Weights of a small transformer language model: a variant of Muon for these matrices.
Each number is 200 + 30 x the weight over its row's rms, rounded and kept within 0 to 999. Layers, rows and columns count from 0. The size before them is the row's rms in percent of the matrix's.

# layer 3 attention value, 128x128, rms 0.265, rows 98-123, columns 0-63
128,177,172,219,145,161,162,222,228,155,212,183,190,204,139,148,216,129,201,180,231,248,232,176,224,180,128,170,205,206,192,261,191,155,166,227,203,209,243,236,240,248,240,226,200,137,157,181,266,204,215,210,189,215,231,189,243,210,219,185,195,223,264,207,178
109,208,228,238,157,211,221,200,236,216,178,148,213,227,169,203,211,198,145,170,223,174,254,153,225,187,220,219,254,212,233,174,239,185,203,234,196,157,188,181,183,156,223,159,234,280,190,191,232,195,217,174,238,212,152,193,191,217,193,228,213,178,238,200,159
111,202,231,217,173,151,224,200,142,201,185,191,250,192,256,235,143,247,185,211,228,193,236,225,255,188,136,122,203,144,164,170,191,185,173,202,177,167,155,210,147,210,144,194,219,229,166,200,186,175,198,243,174,199,200,218,178,237,218,206,189,262,153,240,179
115,207,199,167,203,202,212,210,242,151,210,176,220,176,230,251,192,171,215,243,196,211,217,265,231,196,155,181,176,170,199,214,251,239,153,209,192,170,206,201,222,180,186,252,131,145,173,218,191,272,256,165,201,188,198,188,193,216,176,259,192,204,214,203,224
123,223,203,200,169,212,182,202,185,172,195,203,229,156,183,193,178,181,234,182,240,227,261,200,183,127,216,192,193,216,169,193,178,198,208,213,232,167,210,164,200,188,165,139,192,216,223,225,214,143,185,133,181,212,207,115,168,231,199,179,190,165,199,189,204
123,157,203,191,178,203,217,206,191,206,143,149,178,269,135,224,169,208,179,206,205,217,187,217,154,138,217,162,185,187,208,216,209,181,275,203,219,234,146,272,153,191,255,211,220,209,195,194,200,138,211,193,219,163,204,237,198,163,244,181,178,206,219,211,172
120,238,187,126,176,177,187,188,227,167,217,214,175,227,156,207,192,189,195,208,176,183,194,151,199,191,157,201,198,169,161,182,195,151,223,171,235,222,195,235,202,258,175,181,226,206,242,175,183,202,154,163,240,191,195,222,196,179,200,229,185,169,209,160,183
125,181,194,186,205,214,249,224,241,166,207,232,180,149,204,218,199,178,240,226,189,193,224,238,143,216,213,242,181,113,143,185,170,235,223,203,227,226,178,183,186,208,201,165,135,181,193,140,171,155,234,199,193,207,233,245,196,211,250,157,167,243,195,143,175
112,215,206,235,168,163,211,236,130,168,212,175,148,193,234,154,227,216,255,182,104,179,211,180,167,189,236,251,165,213,160,189,211,220,186,158,230,195,183,185,188,217,171,227,213,166,215,192,156,209,209,217,155,204,168,197,243,195,218,148,177,246,211,197,211
116,234,188,191,138,148,213,169,207,250,226,175,241,202,222,175,210,224,242,187,207,216,239,197,216,211,251,247,194,137,235,194,227,157,203,220,190,158,171,181,205,135,194,201,206,208,212,196,190,198,215,248,222,180,156,182,169,180,178,211,181,232,188,258,181
114,167,205,208,174,227,218,182,224,144,213,168,161,209,183,156,184,202,214,202,184,205,205,201,154,210,172,160,193,243,236,230,199,170,212,199,223,189,298,205,196,220,142,207,234,190,154,197,162,201,175,214,212,224,161,214,217,149,200,267,203,143,182,241,185
114,217,190,124,196,146,174,200,223,204,203,181,191,237,176,159,227,175,197,202,197,241,191,264,238,220,138,201,207,252,169,165,162,168,189,267,184,220,168,196,189,213,133,230,206,158,199,210,210,164,196,151,194,218,154,213,232,168,180,215,202,188,176,161,220
115,177,155,188,232,176,147,176,254,187,205,200,165,198,203,184,196,186,241,211,240,183,234,242,148,177,210,182,209,239,212,233,219,218,210,250,225,237,247,174,230,245,250,170,216,183,290,211,215,191,198,168,188,232,190,219,181,193,151,144,212,194,203,188,197
115,191,196,240,214,220,197,163,195,157,190,153,158,189,216,180,185,199,127,188,217,184,141,181,191,216,227,215,155,217,266,166,198,191,162,210,186,222,210,183,185,186,245,192,219,185,244,177,285,167,164,199,213,167,176,173,226,230,219,152,183,256,202,241,196
122,220,218,168,167,220,233,196,152,200,184,225,226,187,249,210,205,204,215,170,217,204,232,156,243,199,167,185,146,148,207,162,211,157,137,186,202,240,125,213,214,234,227,202,193,231,195,227,230,212,183,216,203,222,202,238,200,206,201,138,185,185,136,221,223
120,201,225,180,199,193,166,160,133,219,189,208,221,182,194,175,170,144,191,217,202,177,267,169,209,205,198,209,226,160,186,182,189,188,201,209,184,163,110,160,232,218,235,222,193,205,172,221,146,118,206,210,220,195,168,248,193,196,225,161,220,250,245,167,196
116,204,204,206,233,217,164,189,234,274,221,201,229,140,191,188,174,214,187,205,208,220,180,204,233,175,200,152,215,267,200,218,239,232,225,197,192,177,168,172,231,195,185,184,199,206,197,229,213,225,189,229,204,168,240,233,227,179,159,246,223,210,219,217,223
121,199,231,171,172,173,222,152,258,195,158,178,203,252,233,186,208,181,241,212,165,235,240,151,239,174,178,225,184,199,146,159,174,171,231,205,156,168,247,195,235,155,144,246,175,231,203,222,208,235,136,215,182,229,241,219,180,169,243,229,183,143,191,195,215
111,201,158,192,190,185,180,203,140,216,264,186,171,198,224,182,226,169,235,224,172,212,184,235,206,130,244,260,203,230,124,201,220,191,230,209,193,208,220,181,188,185,159,159,160,150,210,278,182,200,218,227,228,191,217,176,194,209,207,201,167,210,194,197,186
118,200,203,231,234,181,216,194,206,186,152,206,169,217,233,150,230,177,171,176,186,168,207,192,236,230,215,172,257,178,219,200,184,217,197,197,192,214,239,158,177,230,159,186,202,193,196,198,213,253,139,138,214,224,197,231,177,186,210,141,187,216,200,229,178
112,162,177,230,259,215,183,179,231,141,195,233,207,165,144,249,161,212,198,230,175,209,212,199,199,210,170,207,243,174,189,200,204,208,183,225,272,229,173,174,236,234,187,168,174,205,192,184,167,182,249,198,187,163,222,177,171,152,201,216,213,195,185,238,228
109,177,202,273,231,217,135,205,229,214,181,207,227,156,223,247,217,275,252,140,213,171,231,201,215,216,188,243,217,215,172,163,170,226,175,233,177,184,269,133,182,203,225,199,215,201,219,227,183,269,187,193,202,177,198,239,179,236,232,240,217,201,204,156,208
114,238,233,172,209,205,228,194,205,178,151,233,161,227,186,256,201,189,198,154,226,210,197,222,156,200,206,202,219,236,254,155,211,161,179,192,151,250,209,203,156,276,217,168,184,181,180,204,224,218,249,162,194,183,155,209,190,155,270,192,150,182,184,166,168
109,227,147,214,201,234,186,231,185,175,187,190,167,214,248,219,151,144,187,174,158,232,266,142,252,216,204,181,218,178,205,176,212,182,140,216,198,144,260,210,242,189,240,217,211,265,180,204,271,158,218,226,184,179,185,176,236,197,221,145,221,205,218,313,249
113,205,175,220,159,196,200,184,196,172,157,201,212,205,226,184,200,161,206,173,182,180,193,218,134,186,228,184,203,258,223,237,175,208,223,214,217,113,219,173,145,212,171,218,200,176,194,183,168,251,163,192,189,204,186,209,223,230,191,226,190,243,198,269,172
104,175,207,194,208,169,191,222,171,206,179,178,202,226,183,242,201,241,184,162,202,189,161,158,200,190,247,171,186,236,220,206,181,187,210,167,245,176,206,195,212,179,208,244,168,226,183,227,157,206,209,224,231,212,163,183,176,197,124,257,199,170,269,204,151
# layer 3 attention output (transposed), 128x128, rms 0.27, rows 98-122, columns 0-63
124,234,231,230,159,218,195,196,202,232,264,194,227,207,201,239,256,205,237,164,195,184,177,213,206,170,206,214,186,167,125,232,172,189,215,280,174,183,188,182,190,226,222,163,212,234,219,200,171,212,180,199,228,194,211,168,210,260,176,187,187,200,217,218,167
115,173,213,202,178,135,181,203,176,170,172,225,192,176,196,198,185,183,236,192,185,171,221,205,226,231,237,219,229,177,209,216,149,187,162,193,202,181,214,165,190,216,196,201,182,166,189,154,243,210,192,211,176,210,176,165,192,190,176,239,175,222,203,195,192
102,227,167,209,225,180,181,181,230,159,198,238,194,187,170,208,166,245,184,184,198,228,226,190,172,209,197,165,183,172,253,203,183,256,228,240,193,230,179,209,179,189,188,207,197,191,278,262,223,151,205,210,213,179,185,230,179,155,227,194,231,156,190,216,230
115,206,234,194,190,254,222,171,260,204,208,168,233,240,181,174,206,177,206,173,244,198,207,215,183,188,250,233,164,194,277,202,161,203,227,232,198,211,231,245,185,199,203,198,238,258,205,187,186,200,239,199,114,130,206,150,229,223,195,210,196,187,181,209,268
105,199,219,190,243,138,161,213,205,185,222,213,230,188,157,224,197,237,175,156,171,206,196,239,262,165,133,211,173,196,202,293,256,225,220,174,198,157,223,242,173,158,205,162,172,234,247,182,171,195,205,190,188,193,177,214,197,200,171,159,146,180,153,192,178
116,182,169,220,191,220,214,212,195,185,194,229,195,184,221,190,238,222,234,136,203,219,186,240,204,221,167,232,162,197,224,205,169,158,178,169,244,166,193,174,191,169,149,197,154,217,231,208,257,164,221,164,196,245,219,184,223,163,202,196,188,221,246,176,193
112,175,176,249,150,231,209,260,202,222,264,202,225,248,239,189,220,193,218,197,179,181,265,176,209,226,210,192,200,238,187,198,131,230,185,160,175,255,239,154,189,228,197,243,173,170,251,217,123,205,158,131,201,233,197,210,145,261,223,245,213,219,175,253,170
125,207,223,233,217,151,214,200,192,228,308,170,235,197,175,199,245,195,137,184,186,178,137,210,176,225,140,212,214,272,160,189,243,191,204,207,191,236,206,186,215,227,223,248,216,234,200,237,236,231,220,174,199,182,174,232,241,221,181,152,192,215,259,191,196
107,218,150,135,211,199,206,212,194,186,203,163,192,213,221,219,232,283,210,265,228,222,155,222,221,169,211,193,222,190,198,181,200,163,173,247,166,187,191,190,198,223,247,165,256,192,232,205,186,213,229,165,189,201,202,236,203,220,158,222,219,230,224,242,213
121,173,174,204,175,186,195,182,200,181,185,203,157,194,223,201,207,179,225,216,202,195,226,205,159,220,138,214,252,194,184,186,239,230,148,193,258,209,173,221,226,168,195,179,249,212,194,195,170,145,224,154,212,223,176,184,228,194,160,229,213,186,202,181,207
131,207,155,196,191,145,197,214,216,189,227,231,196,156,237,165,180,183,199,213,254,208,256,208,223,170,217,212,210,161,213,222,176,138,165,161,184,258,194,170,173,179,216,188,202,165,210,207,148,227,202,216,207,179,197,160,191,276,180,153,136,159,189,216,219
104,192,187,199,240,258,252,204,208,233,220,173,195,210,192,224,163,187,248,193,223,183,181,210,191,171,190,203,220,211,213,210,207,168,192,210,221,198,233,179,196,205,151,214,232,202,238,177,172,200,252,189,237,190,254,158,212,222,187,184,185,158,192,253,215
118,177,221,168,213,208,148,212,238,193,257,203,234,226,240,225,243,232,184,188,182,127,184,221,198,186,206,195,192,191,143,153,135,186,162,248,170,214,177,210,157,208,194,182,163,203,171,199,166,204,202,235,195,160,179,175,146,227,188,136,206,177,150,214,231
124,210,259,141,257,203,195,180,170,220,225,196,209,195,225,208,215,179,225,267,204,246,188,172,166,168,126,213,180,146,213,186,260,192,205,242,185,138,188,115,190,181,198,238,217,212,172,173,209,192,231,175,198,165,193,202,187,205,180,213,159,212,204,175,192
120,213,189,200,194,231,172,239,193,192,221,173,230,243,178,242,151,218,179,196,243,212,209,255,195,257,243,194,241,227,192,160,230,251,230,159,219,161,231,241,177,173,207,223,195,157,197,188,225,117,200,176,242,217,215,222,149,210,218,207,180,185,200,252,228
111,174,183,178,192,138,220,214,196,199,232,158,226,194,157,251,209,283,199,173,140,241,200,177,202,199,251,218,242,203,216,206,169,255,156,168,182,208,185,221,178,183,235,165,235,182,140,195,211,152,186,202,201,221,186,206,187,221,194,190,209,251,192,218,192
117,212,217,125,170,208,246,184,201,193,126,206,221,179,175,189,142,212,211,192,170,184,252,207,203,175,265,267,152,226,202,236,181,189,186,187,221,192,222,225,171,192,220,191,204,135,229,210,238,151,187,182,168,201,197,173,199,219,245,203,211,172,214,194,228
113,169,222,181,219,232,217,217,179,207,245,222,150,249,209,191,188,243,235,224,182,187,204,184,227,198,195,211,181,239,196,248,182,191,215,158,229,151,150,195,144,197,177,236,170,209,214,182,197,250,194,208,240,203,232,183,259,246,244,187,227,215,186,224,216
105,168,148,218,185,214,222,215,181,191,194,184,205,210,158,215,156,200,183,212,272,198,186,243,254,128,182,195,217,219,156,235,235,206,202,165,240,227,184,230,217,258,191,134,213,205,200,219,218,212,186,198,224,197,172,200,187,222,202,210,168,167,190,201,219
109,254,177,170,217,210,155,247,228,177,224,210,265,196,221,199,207,202,252,225,241,219,237,213,141,171,150,184,166,163,207,141,165,211,216,259,221,190,209,239,220,212,162,223,232,227,217,176,217,216,174,161,235,163,199,225,235,176,210,210,269,196,222,212,170
120,168,192,157,197,203,211,142,179,241,184,175,262,200,165,204,216,157,251,155,221,275,158,190,190,232,195,216,221,264,200,160,177,192,190,219,179,219,184,241,148,254,206,124,194,229,178,190,212,211,244,180,192,201,213,203,208,203,238,221,230,182,191,158,196
102,159,233,228,175,202,192,231,219,236,224,228,236,160,250,162,227,180,211,150,190,211,158,146,153,223,195,166,252,184,169,161,221,192,195,270,178,201,214,225,213,210,210,267,163,199,227,214,223,241,223,231,190,177,183,177,219,210,179,185,211,222,228,214,182
119,184,185,256,214,178,194,199,209,181,300,228,134,203,181,158,195,209,231,204,168,215,135,222,212,171,200,187,236,153,236,179,249,182,216,209,257,164,173,214,218,224,192,200,209,213,156,136,230,155,244,197,208,184,249,158,254,236,197,244,205,212,202,199,193
107,265,228,171,206,192,183,189,151,194,223,239,169,180,211,206,184,203,257,185,211,245,210,185,205,209,168,239,253,188,173,199,183,222,245,242,213,192,272,233,194,214,230,174,190,203,155,154,176,172,183,191,178,196,189,199,252,219,219,193,245,245,193,166,219
105,180,163,211,236,238,188,196,275,219,214,216,218,150,235,182,210,224,210,223,192,228,254,180,229,203,206,199,209,206,219,173,276,137,166,195,190,235,203,207,214,208,235,213,186,217,235,226,221,199,211,190,185,181,129,209,250,207,171,176,204,169,176,170,233